config.toml
d_model = 224
d_mlp = 576
init_std_o = 0.00679
init_std_up = 0.0359
optimizer = "adam_variant"
beta1 = 0.9
decay_fraction = 0.569
doc_mask = true
train_tokens = 540000000
dataset = "wikipedia_en"
Each number is 128 + 32 x the weight over its row's rms, rounded and kept within 0 to 255. Layers, rows and columns count from 0. Numbers have three digits each. The size before them is the row's rms in percent of the matrix's.

# layer 7 attention value, 224x224, rms 0.086, rows 58-115, columns 168-223
099:130183107076140133082159123092136125194095130125177074119111107165119161054125125147092130122043106121136168129100063050137111120147120086103069088109129143161162202109
105:105072125068133084100119093136134135120132107132126152135135116138113121109094134163190129140176117114155067155140152116109072134127112120086158172151135122145088089133
110:071168123106123151146128190119089123248151153122119127176164065182090170122132152125078148114130115088142183153127061131061108126094178184129163136160115178142079124146
108:157148118133119091080156093143190122147129133141105108104174169082150108103186127117200051138154127120137142118120115158181129180168104021090109175172123149134145148122
097:118157140066108122160125145063106093131160133111194114151143084130125156093133106158099110129031126110150127076170033136090119137134092090118074139114100168130127170103
108:122116146141115146161162145069123042104120088129163110149103152103108124043104091142138159143128141132139166085070124101142157145106089117117134119082145000156139155119
091:085102192205138171109132136155133096154115117158160085097049112129184126141098112116106127144123167099162162088151172095181144114135132137121186066151188059083080086133
090:092146148172089142112157174104159091112163138133108132182139180136079139152166145158183128104132094100087160074137157133104200096119183102169077116185099199092085076113
084:158165095063139159145141138097147155144162194155091132123185124201121072150117151106103120115094111167147192147184070083154117095094152132147093186136149183213139181135
072:117108106127137089176179136175115111094114127095144141129154122114109086108129153194132144176098131151079168157098121122115063133138107139169140109148149141176146093138
086:105107174080123123108160169080097096104145108156158086159131028140148142105121094120108158129101162106091179059109116098152153128143113192078179111118141138146155192141
083:145115154160130132124120164132074133214134089166121135086126194146233160130136141159111142085148164114126152172128114175210113130139144092143109209198162095135150091152
081:074105093194118199199133112079174099127163124112131147148126110099082116118119097167055134134138126102132129102107122158185094103125149181139142068114084145107111094129
085:146097005114122114172171121175174114134151133097136128096128176107105111140119163130114114120132112151140097132147116095102101180127025079123090165178129165112137112116
096:094159100107106151150179103083162071120114151092133137151163118147087168145109098105190137103071120107093160130104116096164163115115103166101100080127130136187098160111
089:110120119119122113116148136107097159185116134110105138154085148154099128135093155123185120091134135142085184161041120148126151124111145082073182119200109050131137119148
088:127107119093127109139071145160124146107147144170108122130188088131185088087078150113202128116095132174150174112080122066102128086173135078110056165064133120078183162161
087:124110064136095116124127110221129116115150159122136146130097121099113145131107129140176101143173096094129099102054103158080100161138051104129121121085107146048112094093
091:157102120126120110082128171172117139053108076095133127109118152075135139100119133159052144135146171126176088090140127144130117133155167086182190116089122089131133176113
088:111155168150175139116082119166111105095136159120109139109134152105125147122165113108146159160194090100189110139161143158063115145140117177162122121114173143071153067096
081:114127111109123111184166137156096097144145161120137116078090152085114112162170142085161154151176112122202141159118148063123112114119130140195094127196145137128148125115
092:081096169178135142102069135135119172099136137138161147177131131127148134132130132109124104133146090135093129103143147091162133149104126184117092043040145180085122098142
091:111111173133137168100111136158119098162106114094156151149098083133166167163142167150074137136101128113182127119151098136111058125127167102162107106124142140066114030146
095:138119111127105093125125056135114143155152162117106173092146142127074140162163160138118148102116064132128063181119093110108079075113068153155078158153088136141166059138
102:146122174163109142166086125093129110148114103115099133109137144093106076127117146127107113098163165151139124113112157143150126143130127122119176185117101082132137131139
079:132126070136130143175159094130155092125101131080143160113098150100133146120119185134100180121055135143090114104109116089139120090135066154151092122237121123124141141143
086:161103121145138127110144131105051181150130136155093120092169128161171155178134127142144186120065121149159118122120124074184188173086133187126158128110110119108159143124
084:120140194212120130165096163097097153198088102142150097188136171124135117120086139145106165104132133135123144098115218092184155106139195092074187081113114040121119116156
085:152115123188148064097111132131206150140161107155152153121116108118165086132083174144094088123112158121184125127163082150214114128094138140132108129132157169086148100181
091:128148063076125156125139104120117141140154175183105148131176133211128147152112089124190188113117086122095152153101087131127154102108095162134114101122079187170146162142
086:145139142114157126093091152100134144158111110143096095119121134119102056158112189146186151114125159109127161151121124108105112142158098060106103139117076084041131157159
090:154152104069123116126161100162142112085167147145100142115132128143120108127131088092166097129148098116137151137115090133124140129121095139160112174161122198088143135107
083:106156130122131153109112062123189045122136132105147144194125122125143096078136149109096135131088156104166130106103104078130038131158119184111186144133083151067162072172
084:206131096185146110089099134141172132199134136160107135161073205131113150129125095103172121122140173143056117139157176232119149165136203120095169146129125099128148060091
076:152168080124113128123162149137121168161115148197116102131135102123165178075089138092170146105139079145154133155107103134148162087169099114094148137142096099124168208160
080:064180185137101114162130150141067111149100127062129143129185156114153108158111181093125128118098136180202107129117160146175181080120182144141126119157115091155143122132
086:104120171159148135100142080146166140113132151155115103085102134071168103116076095158153092143185147138116119116193120132117136149119154167119163154145134051093115140116
084:087180133206152153095071190145102100115159164122123139109121126132150147127122097147092167139128129133104131089117127137157072084122155183151163137158137091094157125160
098:098178130140151129067163113135170132079131102158114110102135186150143188109137143121102163095112128141088124130161110129113126110051125200106132076208116128113115118081
110:119136139118134158091106135119216118120121133121179113172138113092158076114097118117181094127142110120157120124075080051206110119144083173045158098116141080086124170120
109:138196167148169151131104133108098126148120112144105099127086111143102141145117134151104120094090131174136149101110147124188135108130181143173140152192100114165154114144
112:107120092131113150144164196121151095097114127144115124103125149080092136128134155174159116087117108112162069112111154087119125110111143176190140061122121114201152073099
106:152104119135096097157169134114104119085134080083131104126128147074165064174181130136136062143089117128211130147156131149159177156142152150117141150134144163083125140197
109:077092136118132109132136161123130138135173118162097109191090098155120144126170120174119138131067115126106099175127132125114136113104139163137106054125131145148154164105
125:078058142103121153201118117107092124158111173115152095148158169178133179147091128132136155128128094098116112135153166165121175102125197095082082118158129200115076163125
108:151086137105141117138083125127079086139108120104152136123149121113201151205094119156085165147137102099121088148142129157119201143197144054105078197093181162166082189133
118:156105164187108134138103177120104114131138139105121109091135159170138094124158056103212201120122146157078111107170100103130160109137125153136108183166129112069196105092
101:053150144147147103152124148135126116144111132174149107149128140173084137046101086106163114119128122145103157038095127167134130131075179122159171082165070132205140144068
107:120127150069203117077082098116135199121157134107169124106146147142131073166125193147148146134116150134165129140154113146084175155198085150104118147100199132140139110151
105:129070168109163081151101128102125118123135122128152090128112102138165099146064106124148164092089117152122144125102116101132188125038077098176089122169164127179167118146
100:125180150165152131115155086141174110117107127112152174137143134166119133098108127137213094121116132154112161110148082062183158140145118163101079147144095188120120097113
112:148086103140091128165100127131089140135180149158132140113136121156131133082158104125148127156072098130076147134077143102123111134130093145095162094162144120234160080125
110:156118155159121122090133106139104081127103129115128115098119070122170101136125045160180141076131137129120109163130114080115126153094157092114163111157153105204141173164
108:153109103136108122070136132177095114124119148121148126162106068119162075130143175135111171095136135100144091168125120072091136136069090083072149161091178078123092132180
098:179100119126130104142142108139087116106100122100146094117111135103111088110120109127130156168127135103109038125141135092156070145166089116071143105079138133068151110156
105:132116070163068126210143143134198098205119142187119126129144208121135152081123172117114170151145066122117079111111152145135110094088170116116157114167098099177143141081
106:115134111142095122104102092129121137129093107145137142095138131119096147145121097149166112118112070137138127137153152163107136099148096132095074125194122081131122110176
102:149180139203086141120141155139121117130123144131088110144103125121124174100144093127114099114183124168101136104117165104192070151115205145155157141175095092093205140157
# layer 7 attention output (transposed), 224x224, rms 0.0854, rows 58-115, columns 168-223
097:147131082090157137122161114161121151188147129071122066102129175125125149156131195103130121095101149108112098133113098153125147117073084156153197151121135102140103100172
106:154105130092137131134149080162151165124089184107132151096164063167094141127153081109125182112157068164209152160119150096127180111136112132168120100162191175095132160112
111:144153076107127169161199146130077112131132133085154073104122210201110135185122111124093162127104110148131129132106133120181200121107154145109184177068160088144091167170
113:088101123095078107164165167172203148126133177138145124160082109079168096085104127113107159111150095109126155100173111141186093115066122112157109085139135114154130090160
097:152110064114111160116145151159119065176151115103148063173127144129112136162128151132084086121085173127101113128118089121145115135143171135143214139107108135110114095113
103:161077115152124169098124119156126163182092140146115059155110071096103114157162130153139126164118151111120081104200107173075094114093165112134155132121129219133119105134
093:093164091184139158128121145151133131074140076142144140148026153120105089140118122116142133185156102076070145157100073161073201145128117172130106124091021155070161094138
091:154107123049165161177076106116084145160092164140101063115192058113064173153072103140079090136150168135144077173077126158057111114203161189115154094141136112083117143121
098:143156113112156106160148082117156135161092184124109117133207105159145143127139180107102098049096125164122140170125182138141120122037138098112177143153197105130143151122
079:179137116142122153108103144188135112140106097160087129117095197101088144159123109130126049122181185149126059122128159125100072195153118183091044096120160131107102149087
086:119145097116114130139175135119142108120151105124163144110080146146137129130107127068130148169093110100135160181125086151150129134045126114151204146068096165165172090097
074:081106129159107156084105092161099167133129132087156114118142119080095104087164137081120152128087093143120111101108164099163124097104165130144077058134123145127099166102
085:084092118186164134127130094162103167106113098129072159112120150096146116130125136223126081126159150112160107148141173150050152164169176166115096135154119075109082104119
090:152131130147153129117103142157105128164087105133117111081182155135135101170134078142138080077145152154115102102147166141138087135130157146121090120119142077117115139144
092:100136133123172115134149155108142120130130174156162120126119128132137146129118191141144139090089139060142114184111103142120136120070090127196215157144143101176099069112
092:111124104002112147166172095103087177146127217078184187095175191118122169177111122141114141131096155088155156122096126127167156088212101152173163069141147139153061146133
087:084135148128174081133129125101123066151129093106144114094132130157142157115108073165108142132120140138139108159130180169180039129069134108149101114172121155174083131085
086:122124172092157067097089168119116144150131133125097104160108173103095096103115084204143125083151150168152110115152124116115175166173147142158069126131144094116093149195
093:164093123187133136119097130104130095093119098111171082103027124106136127126127090145137161182184183082121131148156109107170065160146091096153155138085061150113153100112
086:115148137128147120137064163136188144117149117153072210168122109108116104107104112148157108091177097130110124087134094117110160140151141173145074114119162133117122174147
084:138179126157116131099071127188086152114102089127055134098093140096141103129121148122144086078177147156116093125115131161080095142163130109105014112104175083074096178136
092:093174184152181086107116109129163175115173075124078131203032100110107107097108126147158087157133118139135129165122125157060147143129133184128058154184125097147165146120
092:098162094186103182165110134175106111092166087152027108151101123124145105096130149141054099147141125167079105140163162143119218168101125143079068185089110131073162180113
100:114116145180143137151108074153114152123134102128094180055181159104168130123136150170091066108145152140149090123114228149085064153170118125158072143152149069130111118091
103:167032073159108157074141109154112135093098102145140187096132098100152142204155122079171126156193119140109091120096177127096042105146143078128099067140135163150070082092
081:135122039171114145156174096152113125093117103145135146066200155162128153143097103184079083094121169095118128144142179177127104170125100132148124163109115061117059100105
092:127140131132150135175153099090123133098167123097181160099133127136126144129129171103118154148105143082141159182112130160110146073125053053155204184119103120117119125102
088:105123073151102167115185065131071128089183128108211160119057104129139135148140143080137158202134153055109153154097096182089177104137061113146170153126050154132093092102
081:101160124184106144119114142116127103121190083180124050135086122133132091111137145090125145096149105172132151122153150130124185154066137096103076143101168113134193166103
097:124145150064172093169169109068147185170117230117133122128231122149087149124108154163124132070099133134190150152098116119145133088106137126150220154138183100145088146155
085:120085051147103150127171181111092109088149147137190125082099128160173146156116115113149131161160184112122125117059131164163105128146114149155183122086104175153073131115
088:104142167125138062155069152085199102204096156173118124128214142109118132148138130181130090058130111193140092113166141113154064149079176089152155148138178132151181167116
078:122077003163105130146108120146114161109106110126079138148071123142128124143077080155123103151149070094152131102180097163088188150081130130134090157099124131175135108101
078:157109111057075120127172119134056151118132202103160157135187127156127195149135158093091196123120121112182154078113128104139163073166139110109175091175154151160078131182
081:133110162064150101134154127103102102166133194088253121108190124152127103139146153167152180059065144104181148124085072161190150115065074099185197129095142129139099132165
087:124031083098112199153121033152118105090150152106178201058089123119155163119147150108109118123128133085094114160114095165099168090138024164147136110158086136139097091118
090:105111192155134135064104169131125090088151110170196172174045141136136116114113116153172173159158117062112128143095103150082180121135159128190140068096078158127102102127
084:125062118150124159187107075163105157084111091104138190060094117101098153091115099163109156120124153077185111154076154161091118132195113183162110110129041130120170115109
116:123104147094136153172125119102089119150153140128131094102157087111121147126113150199138095140137071155102110139092126094151097128159149103157151147067137144099115106088
116:088119150144110110135104112125116104172192120150097150115205160150056137146161135104125161073093173172180165144186169133134175136131144114143061162180158095142144101107
128:175143114107128133168108148090107149138161097121120082132171144136157194110119094148141107143064107126103074116091065139147094135194112104127144153090127124086141155098
103:145203158142075122140073107120143159114150132155036115117092124112142122154118101068101131164137172137120130114128064163125102153109155146040101143104144205088173183152
119:120165105149154137091142124123106139132120176076114158107111108186047128126119111159123154063136161151179128141151104094142092172055064113143103097138136088151144144135
113:153207070078131128167128092128094143169110131118119124106161137133109126129081118186151071115097112139131112169101052150148098169127122117167138119120079137106078145133
097:135131145112100142138083089045107132099164092138146174133094087149104146124169114154152075195168103101145181110086122205133066130147097180147135049120095105180121192140
117:114102127172092133123142108118125146058108098150115185171082119145089072128162103105161130175178124112137162056186160170119077133103118179088094117124120160144104129164
113:164133085094155116122157194134080136095126139107106104107110105129134176116112152099116132124113136120119123106039118159134103149103101109148202119092092119109103094163
103:189152106054136163112070121099072185152138138155145104155144106131169171164122121157102080168106097131094090190061109128159100072189152168119145082124110078078084147169
102:087077112191096074122205146101122074142122150106185136153120122132150120081135105155133125129161164127127155181178161168154109115110166073157087144115063142171121118105
111:152109097132029129102158131064094161101096159147126069136132145087091181141146109132154114121133189132142126103158122147143090128165165125061142100069108123052094110111
108:121123114111118144128098167137058146108168140154121122082176112077120135127135149101050156120118164115097134126016146171142143130138159093165161101140150051092138073110
113:134132174150152118110142120177173146083078096142147112119140140071162132171092111115121103105170145106198106163128086142145109109168186122123112113075116134071117126111
108:146143143152105149148139176194146198116122148205116192129082195086134109159126191095121114115154180167107105175089131127180153119089117153123085168092131094100096092153
110:064123132179115110095174103198204143181114127201141148094092193130124091116142156106174149064148157153156168104192154120110134132106179144111058154138152104174111127119
106:069143166141187100089173180153173116130124086087131143126112120178122124123118135084099208115179128100175150138175188128115183170113171141165131162151151076142133150100
089:138152157076099105102061122124081153111152130119128078169100116083124152122149091108138052122046123117151134131142134105112123086172121183111161112125132107108194121170
094:144114130142139142113119129065115110057099132118158163115105102144172114101133074146089146166119173200111139078080119153178091184177157129112145143097128100087157125119
112:157153111090125157135104167157124122165157135166107164109133123122137113130110129060114143067066175132137122097054059088145136103146070134084177146131137148120143142147
# layer 7 attention query, 224x224, rms 0.0933, rows 64-127, columns 168-223
067:130096132150105106095099123133156158183159100142130127184097119119135079139106116146120189121151058119071152101163140193148026088125076100125081163136093149151153153129
061:135094085195092120195141148160103087117194135165153130098120137135046162180187125144118150128151146151144111134207172111140177123172173107127137113140110142145133141148
074:156097165174142116123119157155081152200103147135138105147155116092187090167091121158094152117129117165079136126169172159165085170118099139154105137090143064147098133092
075:168112075136117115126180070139112139141128179130110144093106078134091080137150128086110108111134139107167072164132122112153086094101146125128126143075118110138139152090
072:139177182158171095107109121137072128215097183095150110085163175113172120118110105146082086102118124125151126077119183109184073141086140120157201124122153107078113111157
081:155185098098142123162153100165104148146102125167118147095114113171156147088134156112107129108137104140144131117126156139116047154126158130092152198151101170109108160174
120:118085094078139116152201131133169103092108126067179150122089107108159109071164140108143093135118163101157109151082097163140109128138114078156152140120156143137116123095
094:106140107093147109170148105149123144080122146135195088105130143136124118087138121126188107126069104144110115083086082131111158159098147117071111121167176175102138181179
132:123091098096152091159186123143157118119093103082161162119109109124112121072133173111129104139129157118170077181087102181134074144118111086176168139141152101159096120126
093:134162099112083144198110093122112125138161134127172096080169124175085137101096189158148125122116116089172120112086069111100192113085125109084197089161151170134138141160
109:131107108101122098144160145133158118164064142087128171112116123126104119069156154083103122139116150133150093171087137156132071137117151136171123184154177096122107158128
129:113134113122121134176170073131134141069142152117148131130113127160099137074147178087179119109111117104172104133059059133093142106089101098137157180175132169191128117154
155:124077108097116148112167165127198122129097096068119184122084105061187109118122098070148093139118162163099109131143143138174080162142091068125066175105172118139093146114
100:183118107091134118186167087153121186149131156164187120155146188154092181123112167176153113127133109090177133170118075128116141127123105115190150140115101140183105153105
133:181138157171115166113088095138084163157143205158116092127180127157101160109075162169090155121125099094167115106115128095096133081112138170129156119094108144145170091157
098:073156149140133121086111205125147101117102106080106164074091092119168104177166076086103116113103168148074107115131142162184109171197132126100089146114164106084122143162
116:120105142158138106116121153149158052101105065076047186094074035118114095100115133114117135114118177193101116158142136131149095164130081156088106213151135110083147142143
092:116148136124120156142127098101103161063140118200175114140120144176060094134144170148110171198125082081112143118100153164113140061087170171159192105119069151154125117106
081:102081066138164100125128142164177131136087143112086164104160146139059099135109113138082087168103104157094060128084125111157089115133157213119130130158133090128093125155
111:174079134140111143158104092114103166157194151173157085167150189128090138130146151175142145144161084084140161091172124158101151069124152119151143096153074139170131120146
100:138100166115127138076142189137156090083104074132109141158064088076200076070161120108087123112107216138107152144130121152170097142164126086168116142108169158123137115091
107:188167171125093105098085212085132098108144145140078169140138107095137106136116099149078110186170123130100070101148148140117038122167129196094101153131166135094156095117
077:159111147169131119117087167123108183198090109129068143076169151183109111168133121133059084105167109160134087154131162102119116119141147114104162125155156068137148166177
091:143162164173139164072088119167119131080113056120099129150099137121099164118134131134118085097146104123157175113136163161084144192126204164130130115125065136099117086189
097:208101161096106193107143123191136190133108193135098139124141157146166152064135144093103176119130117128122146182109101095174116100141113142117090105150117194106161167160
082:138072117157137146139137106126115082151138094083170104100105135108149146176109139120191181093087183097165130117135074148132120153124074011116197134127125153150092130111
088:056077095113059139131140108158092088045168036084110130112146089165070145159085161136138130088119136146142154226089096161063137088140153142127134140164121160168097113138
078:128165127148129118052094175136137106140109085126081130163120072091129182126055100129122135093125120154059150064120098145092126163189151161064138141069082148139130142136
091:150151127140089131155104116089079129102145112165181104162128152101146072102159117123151135111161134147137120108169097104126135130143141077129095116192119158125139150061
082:129151160082132104148109196067159166109139148173124150124139110156090160129098113164120105176148128127052103114168105134156129114177160118107100084118122125136086141149
086:075136121106149149107148132111165141174127162092123124146120162108115118099104114141140101128090145145088165143116125122189133170126174163150079134170153158175117191165
103:110107127066095128105164179084188113139156131148150153116104095125084104124141164115176136146149105115072196143193145089145172117102092070110091161049171101111115183137
079:028093134109115103073152164079083127156149155118153120123111179083144115159074103114113114131115164107062131104101079119138136144108151110108116158095154152124077137124
099:159074163153146149122087109167102124085090177195098128153107185160100157114147105133108099146095088068144146120085159101066133084160165203106120137107096137117198115170
093:149099099039091096147196105120143103168080143117189122118051182167161190132113120102157136133072103164128111147116085120106116142082181058127106143168105140131140191125
100:193136112108122168161139133127100158120154163193119114172170190128117208111140139138128132119153108167108134169153142083079143104088172163154151110151076089115138113164
109:195154070078112125177173107151129087085125061125153134171091172104144147145184150100191140129107109173141123108129073087112153144120157057094130185154152182135106176079
097:087136169135148144147059141104075150118166129178127116140212123177109139122099098150126172118150109132110125143166131102111153128114138190151155081146052143151129131156
100:084124167172122180103064127124066164101111150176128089110191106166122140151122098157127174101146107112124136136125154122093173085106181157132098067131063157119155129164
104:094104123196147097089048128121098132174096171129106125128148119142108121100078122120047129105084169092101116143131152168182107108157102183167152139081104110078123092154
094:116117157167129104101107127113123114138157120150131155126193118170132136175112119167070163108166152118079194179175203131144121129165121182152080102118128065080108154173
127:162086133100132095132187120130139111102085099092122171132090105081154144059175125094103118134122158127187092165056110163122109165152090100159104149185169098149121124099
112:132129118152090129228172072111120133155111100141140080118132182210061175090139173150157120177162105090175116137110118128073182090121155122130133085167101196198109133153
121:055108124157141169119071133155120112132208116109133027120154131122129167155101147169138174103181122150104191109178190141117166120118141114131119085116047147093130127135
104:140151147183145161211152105110071142102144107151164080147194147184089147122099174108149144144167109114155096104123125157113131113117184148138201115156085170159182127122
102:086122119147098155152134125121143112091156094120167062099156130104115135101111197197186112151116111127187165126201160094148190055122174123131146111107096126115097121089
106:102085151191121178195118139128074080132154131148138099150189196139137154107135216140168128151207113101154122116135129165105181098120169124198155092140074170161125039148
106:110139145163099159139087103136099157192164151111132091121180153116107136137072100181164175139112125077138167141164111088204175117105102120130156078110095129151133115103
118:181113170129144129085093188150108091123102115108058194101148098128177126121105123059063158085137128183120088142152172123120088126187143146128123194099173099087181126097
107:155101112160125146123141149125088126137086140093112082130154151059175148086076131119096169106088133070193081108136136135145137144073187137153096130145092152133077159139
095:072095169099150077057150119109151149179065122121146149121114157164095149160126109126141149091165157177116105204137154116076123119124146102152084108145136097125105109082
100:093118122116111102089209149176176062063088098098085156142080076138172107128104140117126115116072172171055110153091133123127102171096093178114084158118150118071111150087
106:083054178150106151122145145116164135147123122145139076153094124138118111108183153093153162178152130124140131142111176080126186121109151168138182118143137143171156170170
094:151089093101154118093102128160093129092108173129129106123119147094144128160150103116090157124162195096103134095153143207119131145153138134200117121121123151176111086092
104:117193082199115107123116119146135134151108143122093165146141084159076114105109112108118131138176103106167114117115134175148131105156116227130179127135126143100178161187
102:176141153075102170134140187114083102138125153170142123138151208104123118172169141154140140154124155125171112133128126152099177131150177102174120047121149204179102110095
108:158176069094110151114130091104108168100113111075137155121163129174097149117130097151155090124153120097135120110123114128118110170124104075075146114153094126153087152111
115:175100110131166115146063096126130139115170111126097134171102090143059126073117066157135100125155137167130144097142141154117146137126147199119169121071085105124149103134
109:138165136124184124184121122123137144144110158114079121085150111165140140108109152108124103137100117140169088125175101054100156119159133177123133153131107117088149136156
102:176145182116106143147054109169131132065139139114061120109184130109105129199155129111103145150145112150205130145150151148033140199144155169113119068090068117143204135103
112:151066117095115177093086103115090151122163168132140154142190172149129137156160145110171128144151147145142120104131135123142129116210109047104146134093099153141104163153
100:076104094097150132160135149091193138125160118099135166103123085088132122090162206082162178149078140109071137104183134140141104124149121106083100119157139154211142126142
104:147112072066107196136138137046130129079113124135122119145185068077167113097116126114114124156080135125101008119111142160118079145101110117138119112059083134105097085069
100:144121093163101118115199125180205147114140108118125152095109161107143089084125144132175172118174111147151138186136092119122108145079144125133122172152094139187128120101
# layer 7 attention key, 224x224, rms 0.0916, rows 64-127, columns 168-223
080:137124083084129134116117148124124114127102076126112118108141111191122085137126090175113134106186157173097096090108151128109152148091115119153139118180119116108157150149
075:091092168083140159133101143148088147136164123161145106133134125132104114118122181113129128114140080124134153095111127163127189108150114176126157127162168123163146149142
069:112119111090092126141167078111108157122143109128121100121148119175116075151127133191127125177157060122154154085119150123136144115088086121084096126136186092130169134182
068:118130110081116175083113078133126128135161199165114090147154170117132161115077161099129118095126126089112208123110136176066190110111104137088135065134154156148155172123
090:139156105109099129156192165134118169125178121130166144181080146179101078061076150115155163135111130165096151104132125130134176121086161093071143154086163159122117131147
081:110114120128158136118117034132155148093076156088115074088109151125076142222135136127143107102119161120133161122069099125114178126135078115211132104110123135114188128085
075:185125104148126193117147173149126099082097112114089164120110135114149196092148128065084113096136128167197047160139129093101123129150134120162185126233106181166087074138
064:106114163133128169082187148138109111110121130061130089133135135123168067109174095131030137127126153094166128171162101131114161147094196137184096161127169103118134095071
100:138122116176163129117154103158128107106113113099094126130120154146104162097103144124079119070144148159165067203066093135107085156132114114157187129190095143126126107097
068:108091158095145123091121127114147110160151113114085115157152095096151163217136114169072138106166124164101125181168194095108114133125101210179101087109102089105133158107
135:146105150182168106142110104165062131150092066163073132111119118159098155161143156145106128070120140153118060202116140125119119156139163154174207124181078119101162113143
070:148137188134140110143134129083101145213173121159184113186106145120164163096144131192169127130058107150100142142129115078133157130080126112120173121118105101143151154139
105:144112123158179132159155086147076126106096128108087122110131123129104161119151147083120148071121142152154114158108123135095142149141175156161152091195123123139160087137
063:089113122102117077086131038078114083170163145129188105147168113153084104158177131167178137107130105142150123101124128129094179113144107046111123097105121135163124180135
081:122122128124090146117132189146167139113138150134149123127147152123180109106133108161156130180167124121076147070124156126144117140149082128046092156068177106063125155150
122:153135105176154136126116047211096145092041096139065132093125099175123144130127086111092153091135128124134104149088143139154128128138091158121165110187091116107140091138
100:153154115133170130152146144134107115142068084125100127129116141162089131108140123117101144053106126164170073182100123116148133158109123150165164120170109090137138148122
112:130100100074122117085105089174131165114123108125090120097171077132105132163115108189086081154158141076143080156165144209105126078100153156151158145120131129166115113147
095:096133144151141089146131098160114153164079124105131136112156128161083116167096140146125145084116122077172118205119159112147130114112175184212165143179106080177160189121
140:139132130101061179126115187119114147149180183147168131155152152127147130112125148141144147176141062074136147121182127121115105061108143145128125148115163157168101149149
121:129114106161089138106155177092116100115157117123126128147089117084166136084171127088170134103134104182074140079137114135153163195125124079051081146083111168108093137117
104:184172130174112178144110079143114177123152206174122122056155138119151100144131128116111131111171064169161107142142164116109153088140156121129138121073080151164181115114
111:082071165178161112163090076121128127124123112172079131127154115110112149117134144170118171104147092114134103164135180107125122065137114190160177085192085107130199147094
097:090159097161196137076089095152131192043158182108097086119201134127072111125121174152110127102137089130116135132089096147105163088127096110176113102113090163150152109171
087:190149143137137152121164060156092134104149162085174109054118137075172133104138160140175146084115126088077175140084076112114105144171107051138078155109164132121154110083
100:117091144038173106138170149125187155149093081103129151180091088158103127114135080125169120143089146089171164100142132137142142129120115081191095138144166050113143159077
104:217160142083073139145123124174127116127167134112110133136113146123135130085096094089112106136144115116091134159095114112105144146051093142088104064081080167144163112139
099:156136137150102199140128115144084075126192188085122100108169166153102133179165127143123146082135049139167141135090151108077133097119158197194110072177116124145156115118
116:129138137127125104133176165138143082132128095133168139190060138090203074087161121092151101127136161179089170074131067143151150169134083083118093140078146170163117165141
096:137174136140152165075124087142071091102122148125152125087112130125123076175194107106083156088215165128113150118142115129089135094196134147110134103126140193132123111122
089:137152136181155110115132090191109221129061124101173114098118134168082153153155127175077139128092137102103129114144114123155092167110101127109076153132062125094095076126
102:170144096155113156111085182182138091193144128093127142120204138131145178086096116112133143119118135127140059123176103143089092089158143163103192115142137144160125061163
091:078090124129116108104162158123076091172135135112147103148056093113105117171167158166123123191120166172083120106177099151110164139147124129044105162119191166123105093139
112:138140136155134176150146087173102151099112179177162117106137156129098159114124137103150143133129114131214132125142161133031155098102165153129180101155063141163113095119
086:093080122043111126126139152104139054111098133194106098178098103109152161172132191094111156112124156118107109130064090122102171134080108059133092188136181167134131195118
111:133144161154114157116082066137072138136130163095080107127191159136089203127090112156115081135070125095117114120045131110108120105170086160160157128128104087107163041116
083:152112118086135153100104144114134100090108095046111106145086130036138162150144127081057100150099175130134101128058119111159132172144108113112096173127184174095122100109
097:136151122176133164158111085111101170127141153155179101123139106212138116130121110134139140115157087100194118115186137080065146070134163154100164078185015175139155116165
104:178181132140124181154092080150111137135159166184172096072170152171102171120127123132153118149171074105154113152102124101090153065094151121093167067144077152162166072134
090:074134095175153094106082139101118117101104180167095161135197128157072085137060143104114129114104145122147112113129094155157084061122142164147121191104113104044151104140
074:153102145161158082091083174127120094116180111182104111089172136138093171179168087110111143137179112167085143122159162134116149143163140136123091127076138097091103158097
113:129060117083137088154179143148151133091065070076132155080078105077153137116140118090099114094157183125137110165073106158142130176141152091175144163165163122175128171120
093:105158128116097169187194035161129135099164165142170070137152133202118158129126148173184142150147099114137122146109103142098098079064103118098109041154143127163096158128
100:133164110143114093118085104092158149164216139185127072175130142140096152157110130189150150156163136161132099134188136145114115094125099158107133073121088111089145112139
108:106185114178075126146161084210120129119141157162194110137176090177097140111111109131114159176157115147143113141146133118133136084104139114084181137185099163132196135165
090:131133110143093112141106133102155137133193163189170059128142157127134151080152096187142118153136142152139146174200116111182119099121117105084088092143141111090133143133
106:133167157130113174166108128095098107128204128144120093171143180128106167125101146173121157159205067135100142123152161106081130099129094162147133107177123137115170085195
092:150188152147129121154083097100119168171226113160130079103142179136148140169056107107126151127093110125118139114154171128189113113122098179113099098109119097057073124132
106:154064125120119113126130153189081119093083108106098187063160119123150102089105142030091122082152157113175099146120154180063116153180167090206131175173135147134183126081
108:172137072150126182153131061108122142162100160127116101137166087095148088122029152149131158138088074124162068152138092102116129140094168141144153119168100185097130136146
122:157080055097151084114168141148158117161111103042106167156098105149142140160153114138108132121126173157145089145113089107162120150165088069133094177125148137078076136088
097:114074155097172061148142160158171090110062119075110139147066136165104126125122112091160110120125144136102141138033127125129126174117159098155127084142132121166125155065
112:108094162140126105170090096116141131116147127135127041189095179096100101100124083101126150166113134100087129055140173129129160149109141086174133105175182169149147105139
116:146142094133065115104146160150166141130117134139101133183061176076128107136113106148056156157166123103138176104149200115174151115103172179138117138150195129151171138199
115:146071104154105156112095168223111120114169177122134145086175109145094127077103134142093152148133081130153095114135140134120073109119107172161190136154131147076124112162
111:152137163139151150128114153055096132109158169144117103099135101117158125177174073188070123150170112135145087114175145126119142158128148135151127104089113127121172135059
115:161188094128147162132119063125122142175115119081166106092108116098143150137168142082132064096113130098114131072120114087152142144130084091094133129141081126094085146148
092:190160110100160061128122126141167176158126146140096134135069142153087051106084112161134122136142132134121098140096109124186133144160162150121134097107155074130177126158
115:131072161158186110160174086154161153088120136079100097097097100111100132124128082078136152181139135147154092174141110088094114121131115145129142145134114115117175112112
110:174150177110118094114085128179096189098144155154051078071105127140151092187115158067094130130115080119152120170116158097084150153148164143152108097111088076140218174099
110:153096162131092128082113168147072106158128164110137165151097104150153096139139112127129126165186148113132174100151100150152138110172093069097139145147158108091127181122
128:103149107074166126147141138100186062078130094057129124115100067062121098077111153084144130096090179151124171097128074144128102172110098060137130161150139137156152129172
105:157097082137117183108153140135165065162176136120112158157120136128100129100069173068085139140133079142164101121098161071124096131117122108115141121097160167121134132130
118:161153108085155103148144088090198161171105122109153192121117179139132151092151159109123111099132108152160106147129145111107077199105176143157111175163143124144157116160